{
  "num_attention_heads": 4,
  "head_dim": 32,
  "vocab_size": 8192,
  "init_std_qkv": 0.0382,
  "init_std_up": 0.0382,
  "beta1": 0.93,
  "weight_decay": 0.0,
  "lr_head": 0.00621,
  "max_grad_norm": 2.0,
  "decay_shape": "linear",
  "max_seq_len": 512,
  "max_steps": 9351
}
Each number is 500 + 40 x the weight over its row's rms, rounded and kept within 0 to 999. Layers, rows and columns count from 0. Numbers have three digits each. The size before them is the row's rms in percent of the matrix's.

# o: layer 4 attention output (transposed), 128x128, rms 0.196, rows 41-63, columns 0-127
# v: layer 4 attention value, 128x128, rms 0.227, rows 42-63, columns 0-127
# q: layer 4 attention query, 128x128, rms 0.205, rows 64-93, columns 0-127
# k: layer 4 attention key, 128x128, rms 0.188, rows 64-93, columns 0-127
o41 079:453511468551469474484453595518501516484515549466495457527532535499527467498511524549519492527476475525499475477477514488568520447483471526466487563560487507488474542488512488452421535468517508508449595435489481471457495417489526548470570542544502492486444533506518531444636503494475458444457490492507560531443438506497559524478545464528433538445636477543484502479504483519483557491435
v42 083:557495515486510514431538471462563519432530432517458444503529474598484447519555487553459549488513461469450479544469558412508487521530490551460458509521520475500537419512519520534571496566526483491551563484548532469542513506558494451473542533449486543562492487445506566485502490445543516526502491470437409526451499547495537511444497499507562401545475502519474488508478497513423434509455
o42 077:512471449539505523545533490508543497577456532431472526509507506454487529560454498436506449577499549544548557543505465531474529471485434438529483552451451504512519528483431488490494492457528450475510437469447501538479509496471583503509466501487489467433456546472556464530534442498486489408551484516565620493521537480538530548557469479521464534460556462487549506488462440529533551413533
v43 084:558437433467488517498477521482391484465592524546519599550418491520505556494466520492473482448473559495444483496544505467561480503470507546515555511540523514507514479480508478487485438428576430381525488471516434519437525483449555476496489483451479465491538502537552530503460466558470512486467530485546554500475489537503498541540527528486441447499587513486532565556498515447491532489522
o43 074:444567518523563522488557482525451480516472447480479517443551476443525495520430543492560508499505446531518484510477429514457442551475499526498476495523515389540477574466497525511517528463436547592455475575464515535583458497478511513456519489494506526524505498524484439494508523465442467516589458539478513512514562501489514531461565507500604518452524484389482422483517546500509502455449
v44 083:468530477423455526598500473507457495480532443562532521446477462489520496567495510588521486535485464535463539494530591508481549480555558506505523513517486529513497525443524540470472478481471497560566447536406498511487528480489538497492522548469513446569473496469482558498482515475437556419442460504535414521462498506522532496571433445543540431524523481503529481499401514533506523523415
o44 074:456486525549572531502503570440487543442423541408536475522477513485529528449522488522487453450535482493531485494507487484567481485518464487518496529521594418517512449532484468494435612462493469506447558423472488516502470460452519525466468426556440559503543537478503528499530491514538500571493528576473542502507520494503431492467566515445484517471520482463522562500574397475522520492523
v45 085:479451531551538443463467475530453567458510541499508539519503565462545464470570581495479526502513473506467534525488481498533544576589482483472515488429470521470458492575531574445428495542533443472528432460461484501528534516539503493491558490494453491539554518492495467458570542482473519473467510482501605473509474451547436494483544489443557483512532491411478404521477505548560510542457
o45 081:461568476517492616557532555471475496522516446565484431466454464518466570520434461535504464505519545478459402402569563505490517416492465475502455520553470477507545515490509490573510496512458531473483589451487484536519520489436473552482493480551526479484448551466477486493545447566523524468507476558500484488542512506461495576521492434618473487463537470505510513483515479503497477507504
v46 088:532503546556483417463575503492543540496565508506533525520479536530569534451493498465522452496519529541515540398416452477541476523518478532511501539464466528485584472533493522515466436490445520525549566440501492484446522408453567541531459552490511471454518516423532523481448505451488513463492459482516477530457422463503557561435398438538500539529450494563513494488520495512490487474510
o46 077:493433497411575498565473541457592499465476485465480477530496423476434451461563530497480549474499458522529464518478498497519529540408526490494503509497536463487403501515568461502539487506496516563441468525546500424516568527483523378449511410439571501507504498548509557521520528529520525468519485489534529537479511469565468469510539560513479542468522529479477509548460531513529531468429
v47 087:517549522497537461505496443462483500441484498525449465520565494506543466507446428495509581548503501480546495556497520407465465520489541516584557509469448440484501490537468536555436434449550502537430441541504571489532531502456459485512553513484458496491431510535571535486527528523468468526533515512571472628426450491438481509485497495459469536490453509486536524535558504472455560528465
o47 078:499495544513486519459559581541531436569488472487479576483467493535508474431520561458486434495546485559503507459459479511472561529475520465536563474517524520477525532525554480405498488473493507402574516429469434487464444460475554507540533418511533492463493536457481566532561531484481529473467516509450502500590553542496478469523440481463569498438522484495528428438542507491538463524521
v48 071:472569536501469541503406522467474511550459477553534466512454523521485470463500482529539465379500451540482498511504551522552456541467607550402530542543476470489525481463468505431509487503499454500564438492481549465514588531465475503532506516473512483435428492502503495501577563489472578535501490482429462465468496516457500572536523532525432491478483456518543475506569510470556519445491
o48 076:482463436539521552499575499556454476458532542525499545550509547566533520472539596515480508646503495485470483533473498454466490462415448480509467459487487466504434513492570557532542510483498498557563489550525462535407444529449514543491482526473544490533529486404474487501426461477567456490462536492544502543484490509467551507470477469540555499461481496462447534492528470477473446533482
v49 082:539469488449497522540544481493470446460455446412489558480498587469512491497513549514569489466519475470464422530506438489510546472467551558457444488527514556543532424537601502502503498563528559466593552426495495519476491483452569458466535474428519543532496503488492546533550455496483450433552467517520515521557512468442483498483544443556524574481455496507463523498519464529476461539520
o49 078:478456474488511514541494465534533583466549560541485467523497431501476534550472433494446507532486537540476578510478480538492444523507460405511524519435498502514579567573435541488498518556505498489485425527468535449533508460445479507432495505579445526476548532525511484521463531447520457532521427473522530443498474545568510464464461554547472400505524498420498478487509571518552534501514
v50 084:463435483505464478471501550536502496441487548432527479532495540520391441465472502549585497508525470469542454487433476493543496423520458501456487551476470452542488531503515541466584509471467477466528506496473519474450537495544558518478552504466548511447538468457471430572436491451446560543529498520528465488532462451521531467503489508504546523455518525425583490496530461521599535562573
o50 081:500476443542546463536475507429562547458517456519540529473559475348444553538589514513481486474499529535529520490522527510491598461555477500520472437531547509467466491563502483449471478477534601505460502542510455596563528541509491516487447494489508502566463529558464518487509496533525427472442502487484512474474500515473454562508492437456458500512445470544445456550472509519464497478488
v51 084:529568510501559503478445460555417456519487498463507525495487556475490526511589425523450464454468442497432517493392552506465527498497542555551509428524480526482510530496517526490438462505513578517454441487511498526465506491536460439584430564539462436484428472470508447495487538514527502581502565478493475476504530480534422543487477547473458443517469589491533499511504490526539465538515
o51 077:483495458573514484510505534467501508471536486516427515518490471528481492499448561519445480532555446532555466448532446466562406521539439494465511545497572472511478514473496466401519483436504492452475465492504466480470480441469571574482588462473556585446566499520521558504460517473491531496401568526532510508505504514485573491511544432503537586483499496519445519470511551446499538530494
v52 092:485476433499447472458521474509549485472541466536481461546520517515473484549456473488455454456516480476556498494518488561486501448446561463582531474517530521431493550566516544451544548511511503534479540522532491482566490501540498481509491604516417595467449459506513541549483479560468477501553499480509534428526476497510398466470457440517454551496473506454595488482413540565508502462449
o52 082:548519540521468534585421508447455473481499484477488499461547526580466506468484503459567481529495530607421485460489488426515526546515452512427468504497492530529549530445468482553436455518511511509507484501559509471502522484542471602485475443536533414496526574497506443511518463461542495515427555532536516537467497522526513536494528515473500459463468458628435478468525445482504484552493
v53 083:472442540484491457472403506479515640420484457534445524500483516520474492586476427525476484546535520448457493504484468463509554501450527531509516476509498494542542528496512552514586560507540502452470539518502542520583505464529472530495471450480474545511486456429517456499475472464520479520535445460526514562530466436502438512580525533479510468609476516506517546446455535468452499464557
o53 077:518517582494544533482528491570553449561515472467522458448534479483493520435540481505548469492513506602503529524479463514495516575549447547479483498513533447524458488537435473463430455500476485575508449407556479476485509522516555458486481471508471425474489534511562498430452560524446529497448527460474557473489558543569480570461482443548459497517487518530450431533474432539499515509552
v54 084:518451465494476587444528523426512458508545460485525453553529512457519462521474510500531534473488479534513521421474496513542556602459555487534446573506456509513462486563503497540583556537530491420518485426456570501511528563527514494522458460435535459445474521473429482475533507525473517425473485525600504485564538497527462461514494454476507541428474512481445518450489486478557467551477
o54 088:455557536504583489567536479570436503493461496523575568524464554544477503543510477578484494464470522437480501486494548496487511490460513492475530463510455516582535497459508508504518519447469507534436443553494437576485508529456454568511471492524468508517526513563514451528485426482502549585496499412447534491419411471458523473399524566485514435483518503508520501539481515545455489471508
v55 098:500509454526469490393521501464480434531416528488525570477533476515524495461439472508517479518512511562485547435477493452547480518453445452485573509507552527488494492502508530541529504398502503507504562496437569486473470498413533505458551485497579454489515562516561442476488500442530497527534545458528550480475451540516524562575504574546530563517470491466451478500580502538447429522499
o55 087:538512487466597517541558479519468509477507475511491505509431481526437512552571504388454538484472501490564459545495497565502538462516566541516452531466436456477484510518517540478514473554512530454514546581555529452519528493478462428509450497490416489524489498503465522463442470541412503569545458464510444488529536491529502436433523468508524454540484515527548514535444539430573504548449
v56 083:451475458467470399473503500489481464544533538480497473525503527476544497493509524487462573562487473516465458573499495523522480493444540520453507453554445501566531459542499483403505574501572533478533430513543536477439460509582441505522516526474489603528474500501476497573472554513556461484506486527457485546540513451541529380503483444515473393526491538486553492541473488498514517455514
o56 080:481484462515497529468488449533505494453440469505521487517517530481496479529472540510537526513539560550474563511546489486472489533478460429595529558530561485462498559449516486526445470547455448513513513464431483571505558516480578497430500491516544471485481493492593517507498551439511537445409543543525492469430467540504427579424480573455552561465543497466501523453529447486448468475466
v57 090:456452599521473533563502479524448534508514533509501470468429537531507444524474507523527443494493478452409539614511456621504484432455503490523507486508547491533488440568491507482439495483554557464477424553526442526512480523528470500566496571507475546485498559492554475505504495501493476479563507508412498519435503499537527495473468462527527427482410511499487467524451462505523536468556
o57 088:489504447546470446461467474437533492474516516496567516465556449431476503453494519503557439516556565530507489444561510497555495502414527458511487508588455499415494553440520492503508442550483481526518537481509570454445560497501548511486523501547540508550513417507453474486539481436482509475460459541578464539490434552518450577465507525470466549470569506549485474477534528531461482568455
v58 080:484506560439497474571465477501497469492525553507534530481551511473458475550471535420607547496472506486480490468435475524538547473489508472527478470531483480545567422530459496509542590496538528495431567511486555506506488433428442485431455480491512455410521506505531522408569495452476546495491526506495531497450519592516480493493533471444585469535539470500514432553529508462511493547479
o58 073:536572531543464558449498415496525480456465517471524478492451526464565497508541496587498546465468487508481511517525507453472515456478556482424531544539476516493506551454560482544465505500517496552490420548569476480521470546507520466559519493458496556577457589446512488599450424496496482460489505482437441444570537506506518437476516541512453479460524519463572501475439545505478459480447
v59 077:404485594472455538489520460450477465434498499513518542545575493472495473508567468444520503418469545511537493501425512504503503473561440489574577523520497546441513550482469576474537507524504483460478544539500478451511497530589437536454520498522508487483487519447506521433543481481477505503531475449583548487593536478460540460479519536581475433511467481569494476447475502452501543491502
o59 067:507512521534509470516478466462572519539489521450475508473417559528575508535501428553472415505485417494505485486488500501494553497434536478465397585475473505534446465479510495579504485508472537536596512474533482590493507504530566476494515526518489511468480469552475475522563476482496473462494508537549502467432553445508529554474500521432613493496440549454472503588490511494514444477528
v60 079:522560538441495448540485446523500509508515468451493499526570499497543536499524441581455504443506534440484534539438519469526555511481482525462565445449446424448525537464474557493506544492505590559494547471480492449543498542537549461525439504495447551540433525478513516493465585486478553519436464463486549482383453561537550468509495492489513455440525500450451497505510553535521527541509
o60 079:528468510547513539490536565499485481499540479474505474450493499393469473444455493488540499569531458466441472442605554554545492547501483539467458482469499524563592477488448471510529490523513484494508434542483429490485494531470504489454470484500542457506545494529510490415536491449504543428606444510501490528571432490516518501516490474480548502581594474553585489455466517514471468532514
v61 087:439477562511475489426472539494445518472455485516480554519562481468505481470514489476481564437611474493513538524519446541427557540527484527452555543494539490528549516515459446567493524434440518490495470561509436497479500500512415572571466538481519453581440472488580437571487466504473504473445480546489523528490488460511482458599549469479496484497494493480531473488438472479568498517491
o61 088:495495529528559559463515551537541573466461485548516502437485525510522499465500504530503504519478523397516541509566473464498437491514461564427470467588505533490358446479518534534523491575498440485567533487505561503547522540547570466465500461470564491384484492497430549478509469542510493517478492478512477470492455537543432483476473484498543508530486504477475477515542445544439449511486
v62 079:475484594496459492495530559629504495503538493515537533414545520546482490451515470481519517494452440467474508567505462529530440500494476460434527558495465474552598506499433483446482553510473555525465482545464489518499389481453530430504545494476445499474528525504546531505527481501450485496544559517550504480528491459477444506521570488541430458470496474467561459521570434486500488450539
o62 074:504472522522485522537448430504553507506498546544511425493480629458566480491472474510514513503482527490449487456531483482528498470494493492525427527536572476561469567572577498513554494473502418526547547484458540464497516479523521556544445572581572467515455484501459445518492510504441423511452422501456571486542483513527423518487447524518480506487553508526471484463430494471471472536454
v63 090:523471513506466501546500524571610556477527429471484519488499521512550521481487481442493469480512476490467468561495470549478484540485563448572486440539469464469502471457513456490484478510529537421430434521541486527490417544517522442549542527480456411521533391526508448499503470572540466547543549525423519484488553517542480471455481500560533491521424568514585488508496512522530530484477
o63 091:437513545514484517477454535494425468533535492552515570460515442522479440455451527569541461546562540526440495450491500487521439479476460475492508465476503509446512550517471442551556463497537549555544528498487465451473526498512473535504528471578512506545470562557510474564538551397504495484518484527570494531481460510444481482582458477486432539528584409533438496490501530436469533506462
q64 106:494497494515543453535533456534428477460479497504572523431488559457446508525501502443440439505443479568452523451504464493531609529484487453483445540473460555501516489525463547551560552541535490520482481512496471438594559478472512440488477532487484449541485540497530477526422509498535493514458469474482496533468517470448545572540546559555549482486456548473498483466456487547553601461551
k64 104:477517499461503428504531542466448511533405470501515489516539476493545507497474447485559516443464496475494533525583554453529513509454471490497510515413445525502485492573529463535530464503508496514466493385494450533444445518527467562431457610491601513480491427527533585548457504492526516513455546496483497521527542537468495457503545499432495440587467485505521453466552508524532544511517
q65 099:427481471453589500537474589469453506556526450555502512528489479458480480535521508401471498500515482569515506539473519489481464492513453505467481519453481484429475600550509458441491451578461544519515552509536502568429484449608513528485510483498498478407453560539528440452464524443531512491515595529463537506472532503449464485511493529511494584498509539480456522488460504562515501502509
k65 096:502436533546451542445554518525475410550535433558454566498443478480517500466442494493471509496470461498474466553508539515473547495443504529565482450463473556494415504488527498454528483528547494421525544446492479498476457512541499530565494514521539530539487554444441477522477569460518520520480516401555510465537455491588448477509609545440471551509498514457526466526539504499542550502463
q66 108:497490420518568476532521482472435502497537504479480530455560534533528559481482521450482432609466473507531535495494460456534528539492468458505472551492507570419480452563440506519461461564515455485501477543497515487516479488515545490496504562477518508529526509424470523506513576375525486475470492484428481535579536600511499536461516526456499485467547418498476505514468456570469526477576
k66 111:454476526551536514507496485445539513543490409507470513503534441474578461504477590510547503511463553455564580543499489517492465465467541472415472484420447504489522506476488486550472548532523523476530466473466470499562512507518435546576565516450549517495522476485452525450418413499537519479432531528517440528534487579516530518479546486460502495556463419454541488430487486566519480528508
q67 123:505476558527423504468559548528481507538537474573519480518558481430514472515488519544552501444525491480478410495533560568529509446528468519468477421534563424475482509566530484489511528531571528475485525475536505488451406496553453467506561493480402481498453495497512438476524516478539543500501529484545583507499435487454445467568504399481522506536524446535513481507467574488469496512445
k67 125:497519512561501557490505505518453444547539528430519522504483468540580512502506521515526523561513525414487517519469442526446495508528452558527518466591467522501515473575542503424510473539478432502515523521487421523584556607476559479465492525472514463529446509404457475485492539527418520567552467496448475519471422533505465536498481511475554512507532473543473492460462498537455502423459
q68 119:511568507515461514458486464530425519480462429493528536545493481494503458463497561549493522408518485517550475494518477494511501457496539513454492414496582496609405545480506465483500502487524548504454524436525508472391460506493453487495545496498543506543540436512478493502559518562561563493487557469436436520527512457542513514483516457417476538484524570536513608468520508511461506503458
k68 116:515456488481531535561477492588484491494550518451549481504588525550529559457488542467522523570498496523583536486520502534452498467514433597509466481610552423494553528491515464459435481380494513489522549457445472500536491510479508483548505542495518447500457518429493479464472531472472474515514462478542479486502442537482442481536500455440558533475469483531517434482547560429476513476464
q69 112:529432526529548516403547481577498370451474443519474549481510506518552463518556497471509550532489562492541511509504510542568450445408574490511515457504495454490507520466589485490499509438490533457502515445503527533463455406451488489500463528498484405498480532513475558510569537533521476478516509496557510535509488489506552554511452454482551420479509477486507505453570519500467524559508
k69 108:493465457516471463534536502569426556567465494459490376383402522465515512491472536502567542551526450569506472500528548532503519466479502544461458509538499433523464490531471486496498501442551547488548528540406506529606495525512559498483529482482524506519484537527546515538457490451462524528493463432501455478544459552573443441507517503506477484484558494485494511479481559484508533456483
q70 126:498542483519537494497436473445493499468451542425417505443516538489516530503459512447453493538456487526475472518508491539542468499525547446466449539571511518509517412554423490514468537554492454536533488535462454472600489502463564496457509554471503509547546557545548479414506470441470525507521536541503494510467482545504502450444581558522430509522500536502533533448412532586535464544505
k70 113:474458539474502430510455531505479511392478440521535509479466440478539481500521494506510522480453558442462553482482510506501462433529463420505527504452507529479502474491503469538484542558494436528475500445548546550491461487459493531546469566446474529507527526467463550513383509465490533553460545551491479482518544502473564531493583529598532419580438500486560532521509487522552554511566
q71 108:541589478514508579496455538440449513499474428513544602509520513568498506542415520486449550488510507480568446509527446542573485473508508523453536468490479468479512431504449508560542479517492529451559461589462491514530487568509427494459426516456504514466489485517463536494484471482522541485495528501520585501428483523454542406549528485499537420531450517494490463466510534493518447497552
k71 100:503540520543467494405549524540503505469572484508500446481541527486488573479472486502603417523511494471512531547559446498495545522539438465499475509479511497537449450490493544529518501506462494475421530526502513504478531527544559457449568570520456504454568451517454426533536515478498561451501411479422436496519488456494478590505500520557531558517495460521483439511559442456468490453545
q72 126:517431384452537547470501456532509505531561478519412459432572536499493500588444508451487424553481497486483494497485491520515529549531491553549512521419487504507515411549472496466513543493456490535474436516499479538565473515431541495489506493575503459510475550526473515510473569451413473480539450489509458518437514508494506516516517559557491470525483555449500521442448506572555516459545
k72 124:522566460516539476487561583479477565439515466558486528500483543443475463552493566517448518505439519500532537508555518457504489477410513433439498504495509521426443484472511484500449520566557460492488484450559468519508445473462498544442505457462540464425482449449543507505513516544499537544430580522482547531501562579466482462465543501558524509534468469446469486510511441555495450552555
q73 100:433448467528489515516523469526529468547578517486541525487502418439427534498505558468534417569529492521495499550494564542474528519524531418506573496505460535517512431542471565594581447473481518576499427558478510519464486500491478516501493460451574547466520424491502527478525420448527526473397531493482489526412515487502489543468502555505528462455513513477495523506529522515498471498477
k73 093:542504522457483459574479452477514563454420487484498520518487496424459487483527420546550453416456516469458590489512467481516469552484502437503529518446510550440522515421441491517501480562487441495578514514491491496499546550534486512489513605538507500488504433494585555509510478509512516471626501470500587490491438527505435439499504533472505474547506459507472518542519442473516518536492
q74 111:460508481541567400491455512475545487444531547511524506510489453550428577461513419477452476472464534465590593464512469480499489547497547444511557484502406542474524483525479574501466488532529464475469461516463469532558521505446568489539582462477433472490557507544556500554497495499428544554490461474427465480507529549504485491473529532539495516525554491482480505477478495589496458507470
k74 104:481499539539504481510440449572507515439451498486469542500468539514515503487498471545512427520521567488470589425500565501431428475419537437523475537510512520495449474489532468512518506507575537513490470496454485477466486443482461516428504614456568491504519507509451502543490524472588494472464462519537474570420489447522532537454522570485505534491541465444576526456531496541500561524555
q75 112:469503503507445532539460485499427579584469483404543535576494411495519527488535507494538420519515501553446454487482530485469440480429493492506478472492429522521491548536575473501560486482494549509504524501521489505496548430444483431518517612457492493455512516541514481500516563519526493518545502408584531530493463503437514520521530452525473416475519479546528537454530546505489463475442
k75 108:526467551495420465546517559587482469505502492526534450548500494581469495478488532487530560498428443463545440452538447489538492554467396488521539497519521521524516484461489492452517467511506478542515457475448499436469577511552541592492491514532515528529487483517521494505468505502521379545536476473526476459459502525577550454518491552388516477519538573549436482481519506483532450462489
q76 117:518504473540531544446540531446482536489509497494444452580546524483478483443558440484446467555517524545475490495547507507518512531537493472481541543585468513401511438528494509492473581572463520442515598464502459437489520532447544434374515512467449534513492485505538512478473553509474529500493557544495420507522517564493492445401525544472472506496521526446524451519489485521466469510534
k76 111:467423504466566496482520461456480438479536424496524520493527444464534414472479536520581495517478515522527537469522587544534514413456482473543501473521473517473476497518542465493567424533532455515536516472506462515471483492454567528550535490469427490479444501518461465512457443425525527515474546445470469602474520515530558543486525552520541436476515417538540432522551488521545519537551
q77 112:502564472506464523472479509527572476505453517469459488495435498513473483524517406473507537505459501517491440509508533553525426501502484484560424594433483495501533518514461498438506471533466553498496470495535564455504452435461456577464543516529484496461509526493487525490502565552517478572459533518561558441525562546503537546403545549461444528439474547558424524493499425448539536506512
k77 105:475438467449521460519520472440558576466476475569571482531435489408470513500468500552490553467446509472486505535501566498555585503587560561477484451429545463515476510551501456483441510423485541583437560481523538433500532497488499462486468437442527486500476519527463488447529465515547512554475493490520559460509476466568513444522512486472492482511531563503484549531544533544496542460504
q78 108:484445517497509479484501503463497550474442574514494485458469587487467451515473469458430433539507425557486491546505511482531504578491537516499547542569413562462530453530444500468513494505475524520504484559473379529525454518512532523475431455476542555421528480523489484550476557444409553492552516501488520488535432494532522498551482491442526498516516486527442555500531576479514540541553
k78 105:459507467456448486491573519508435474409505476494560469518479500525495500557521454503436484386425486462463501460471509550604510557461498480510499471481494518506504490468496491531457544588498464489476573485541514454509512452469519462538496513504441442494455549544564526469526523489525488500503502477465471562424573470483501506555484502524548557480519500478546503506451415631525459535541
q79 114:481483498466428480433497518539506458472459454495525523586512501467506472486469522532508530457561530519506560507465509525528482536464478474510578513467554500542492538511532537419590576535476499558468410481487528473466522539481401534469541536524469472477504493467534461526488469419525554584483501451517565519512371493496509532425539509500485494464520551554489508475501430546436514461453
k79 108:565509519548492474566494479537458541476470491505518508503466489471523435518448450495519484518482490472498496531556488493485505459547511414591497461531543471536503587451555463577450449492479525497430533454378552601493503534492512447408483464484490543536511504452524541531466485513516588535506424505476560550520494516499465565511494537483578510541516463487489526525515522479456449419502
q80 105:490509494435496493483528561542476418452507451502478449547548525429625518487478558454560474525563486495503463519564482483496538514463453476534529519475572474533500489485557466494579540455465507545561576515529497472440446483483513512511506502512499546461482505399465524501472455480443546519523439567510498526562564512527419474524543448484499482484485543489492529472471425407481527505534
k80 093:548434494472551527490564492470467596567492552564497460455468478530515443581467499473543476495423432550488525545515517542535498485510514546501411473498519382511503466514459488510548478503466507456521493469467555509427453478485571554587541450503441534541494439514528492477520445428480487539558493530455528462556455506505546468507525492526543484484517439444492490548526506553482467509461
q81 110:548477532486464470510527488551435442487499449441484459577482531498440570436557498513528504519461544549510481506519552555447477502495521425512582414504565511483493512561525467504551474500539444493504542502514529508491518452480499476455513479495450473489492398490476505566505484529510439530433474471476568545444489475525489407543563518465496512562490555521478590513549527446424522530447
k81 118:475428530505479514562563501569548552500465519466491462552553450491519544512447475540524496561486511547522512512495446529472568519506473497447456487508549521484577514512508534453465453520521428535529472469472579474430487465439449474514479552513551450512444503440507484453546475445509532476555472402547560461514477471512479523524491537493537397477542487519525581574538441516469481431524
q82 110:472541566535494523525521573472510505459495521556462602512566484590495547486528478509415511448481531443550561455468539539491467605513471521522492513467512525494557472522538542473454524413549472479521513485545501518470482494483525491508522442476538392443543512521454546470467519535440504475552554438536451492479468508471460496426505547495549507395462481476499453495498483473533459457494
k82 103:476495474518536494542440402555541509489554532466459485467504525488446558441525484491462533485524501547480501508479471455489537478519532568529540500499552494452370480470571448478461477545538514552461533494449508434486501542463532484524470531472455525559571548543597462449478439513485459512436486543470487476503578529503522520495466531522473523575547518428473517573440434486495494541528
q83 106:444515532562577526524530500533498498522538525531529475474455537584439587485450460513466509467438484477565518468484472481459521464476524519526577428493487478506539471580506544528456530587471451515542534485484434457483510527552516541530511507530542471457559500517472477463540510527514559548529511444486451513469430484509509524412533463543506448419468438417530482476463456541437515551460
k83 118:463502516466496513516411482518581565452528527575465539552544481510498459483531464523476556477526501499455534502469485468478492506478438478522519593464489526503484516505464509523522490457524475438523505447513529577545502463518548471519570474461565501497498516444487542531485443622521440460452498538520471464550515509507515478453477567457492450495472454438505491582433398522583422486514
q84 114:520476580490413519448539520521529481450508478493527535594438528504517426512593561533497439470473425439547492537493508499502514406538463506521455469558507523532540492511588532495366478471483446532483496507497496444535509488431523497501526493487510498498543502499508481512474498463499472538530511454515557460498510447573502523493569493523522436423526555521514500540478531507472410439540
k84 101:522524538558527505534543515577525561484493542521471587504430535539497503444442470457554525455559419511454493527497480516468527520478537441471506458505489506500477480490457498467561600480459414472427500526490541499498645516489474462494505482575527463543498492539439504475490517474488472501438417540460438504540539525438453538508445483489488473424487526508479506534519466558529517551489
q85 104:499528492466465454501553509438484449417556459537525499497413522403538524472587482514494525573465435508488458475508519497476472521456564540534460497526499461518506519510528493541517462491481556502502456465501517501495530551510456575445535485499477488546419448473505536526530572437579482446505440521484460527578463526535438498547530472515496519487556511590553560427444498467450547481509
k85 098:489601425518555499460552428574513552524450506497432461460513444513532470539479528429518521520506584479588532540460505521545455487500486493484492406481489499454527554489474566398487460505504539439484470416481449488499467516465529444478488558495517454520520531532491494548464477514496538560511537450553543510492432516470558461500558555493564480524499556496486480466542482535463508456526
q86 111:523515456498490512544467498517525495496550435547541469531505476458480495491568535536468474480508503522511477432430470486467547597506464508551564539505500457528443550516454551445462442471531513556487525505503452516413450486518505563538478504460523556436497532461528534578549460558467538525493553413507481529493484407472511436475538516540540450466487506426447479450510542526580424521466
k86 108:530564488474459578521468520458524464467477458445489453572486587521509497532514447514485489454470509565524494467471496506533478503428477566491520471521539572489465546483556423435501458472482535490532563462500472526505514548479433517498503475550479445475502470553506556523585454531491424416505441498487481493519451486583453622538528498437502477487483497495482554567520469515479548446475
q87 118:574454497439439467425612514460482469531479476493558492563505497479544460467506522444468513489489489517519459540452559509499508470524482519429517549526481479571509564525515498557559560441512602523523512500551554509535519487554464510451495459492473518516456442520519462497495460508495460615479471459481525522525550474498462478535438484426482431526449479517401486536423526472521531500494
k87 118:535580508424530450444497508534450416531508555481549550512457472541479494570524594571579496451519482475506498523471514485442518511492532495522515410518495416553477456424536518482529495504501512470481543477507507487420499563468490495555558516491481490515474516485523477514549494483464543488518528499439477483486480485509521441600505438483462553466441549567531578435475503426462480526457
q88 111:523508558469434551479496456506369483529559436499575506523495458462476486434468525555525468506589527552499501500517490488509461512526540445566499495555556480532472530494508487507512508490531513574498521414520565479478439526481483591401513449538456525521466475552515498437516549570542523556503440493530460484450445492488513483482505490488475478440457509568450508493583490449505486483463
k88 104:524510485572530501548489492409544537459435548436532500540533463524437516512475501490537584474525549521521491459557505543467546515530454506462539494526504452487483473498486478454455446495481522445425423552501509533528516507478540469483552495471490508491496586467568481520524479507524487487523484410520429467535489448506450528551412565442550513490446480594526463447494544418483514437451
q89 117:514548505575512445460498569495522523509554488500552529483612449475560558458580544537584527425502521570507537530494473539527561525503527525414540420461506419477525452531440479477488501504542519510558488465474457526463443496513520442483520541424473509503487479460505500486498575476447497493532456432484493561482518504443484531552551536486484488454404468501493470498455521463457499496511
k89 107:472510501513514518497524488475478483483513539464491530447613556537565520439471470474503553459572573487560481472515452520505519485534463549492530404570464456566486505496551523496491453499492527517570516431534514486500501553544476545522486519489478540519526521515511520458472560535491488504467473524538481512542397503537467476460563474487527463488500426448485483488556349474448405518485
q90 109:463440506552515538563499510456550520535590445492512487528567492467509511487485450458535489524495488574494510502531481567510490483555468500473457451464472541506600577545517508489431463455575530576455452456451516501493553542428465490438469501548431526486482524471509489521527510556417514465515500524452488581517476465494529549490461567493503561482518394528484507549492528493429447482518
k90 095:490487464444440442398469502451488498443469521474500545525468559453568428529473455511442509558479436462559523476561480546437493568485573507468535504455522549461517564446543539452551598499531537491440483539522575545528504458469451532446497504535475531511517516557529479447512508471528503508568521446466498543497523569515542510527463502438559536501503508477518459453489500579499483489507
q91 111:484499497486523557494437480590448573420515477541479393546529528531493491552426552538527514485544476512468467499499483497533497584466548518536569403544522446474479463510532475527545544487482427517515503491556469495468467560463502522548530476437508476455493469481521424485481546499542486535486520505481448547443445456513500522496460497542497515494489520470460604486576446517401516497472
k91 115:536469397497524499473484501510492536444519521491524478485509563456510454559506448505490553579502540505535556548524458469509476487504398484454477529553538503522527519520476503488382447518514472517459479496427528563555457522516530546537452478506448489503432476474537538555535593475440456447491447487478505585546513546516498498510443502493545556487552444570507478536429440495506435489492
q92 103:447501534515503531567524535520543495456504537482573509484502504531525468442517531555527481400454545470477565470521568436486442481479406505475507435528489518535499498552531442483510611494451471609563498556544490510478491541573520545475425463576524477508504482526474474512536513502441478500482552502497542528451479465461530478470476460476463413468505463489503517477408452481501530468463
k92 112:471498459483484498469484480518480489460526540520472407501434489430538466529518483536502559469554447474488545452489520555457504475509489540506513470487428439487525529498560492494483439460470534506551570536488537532572590432474569466592511509509530522454524477489493541513585481464552437561558465525481507432551557418566512535467477451494442483524487515511486456523486452475529410462524
q93 105:502555528499436508478574522542501536467487459587449500621479479473513446478481508492619514507568447490523505474495522480532422518417502491452463481453478524491522517525470487494444451474472560499519532509438518470482560501481479466430561425539454533465484465526505563541567477456556482540502453418482478507476510436498516491539484454474512527493485563554557500527573514498535537469458
k93 107:488499434422515502533490462484479510534458533514484459536518474512488506502432507505509469477526467513440482557459514516461574480468504499520434470535506443512507557479532506437517478488441487533501507547469459572543581502452546496512523471567536451572530497573511417542494547503468495533464467540569514468486467562467555486452534503507583571491515494569435524472514563434434466398437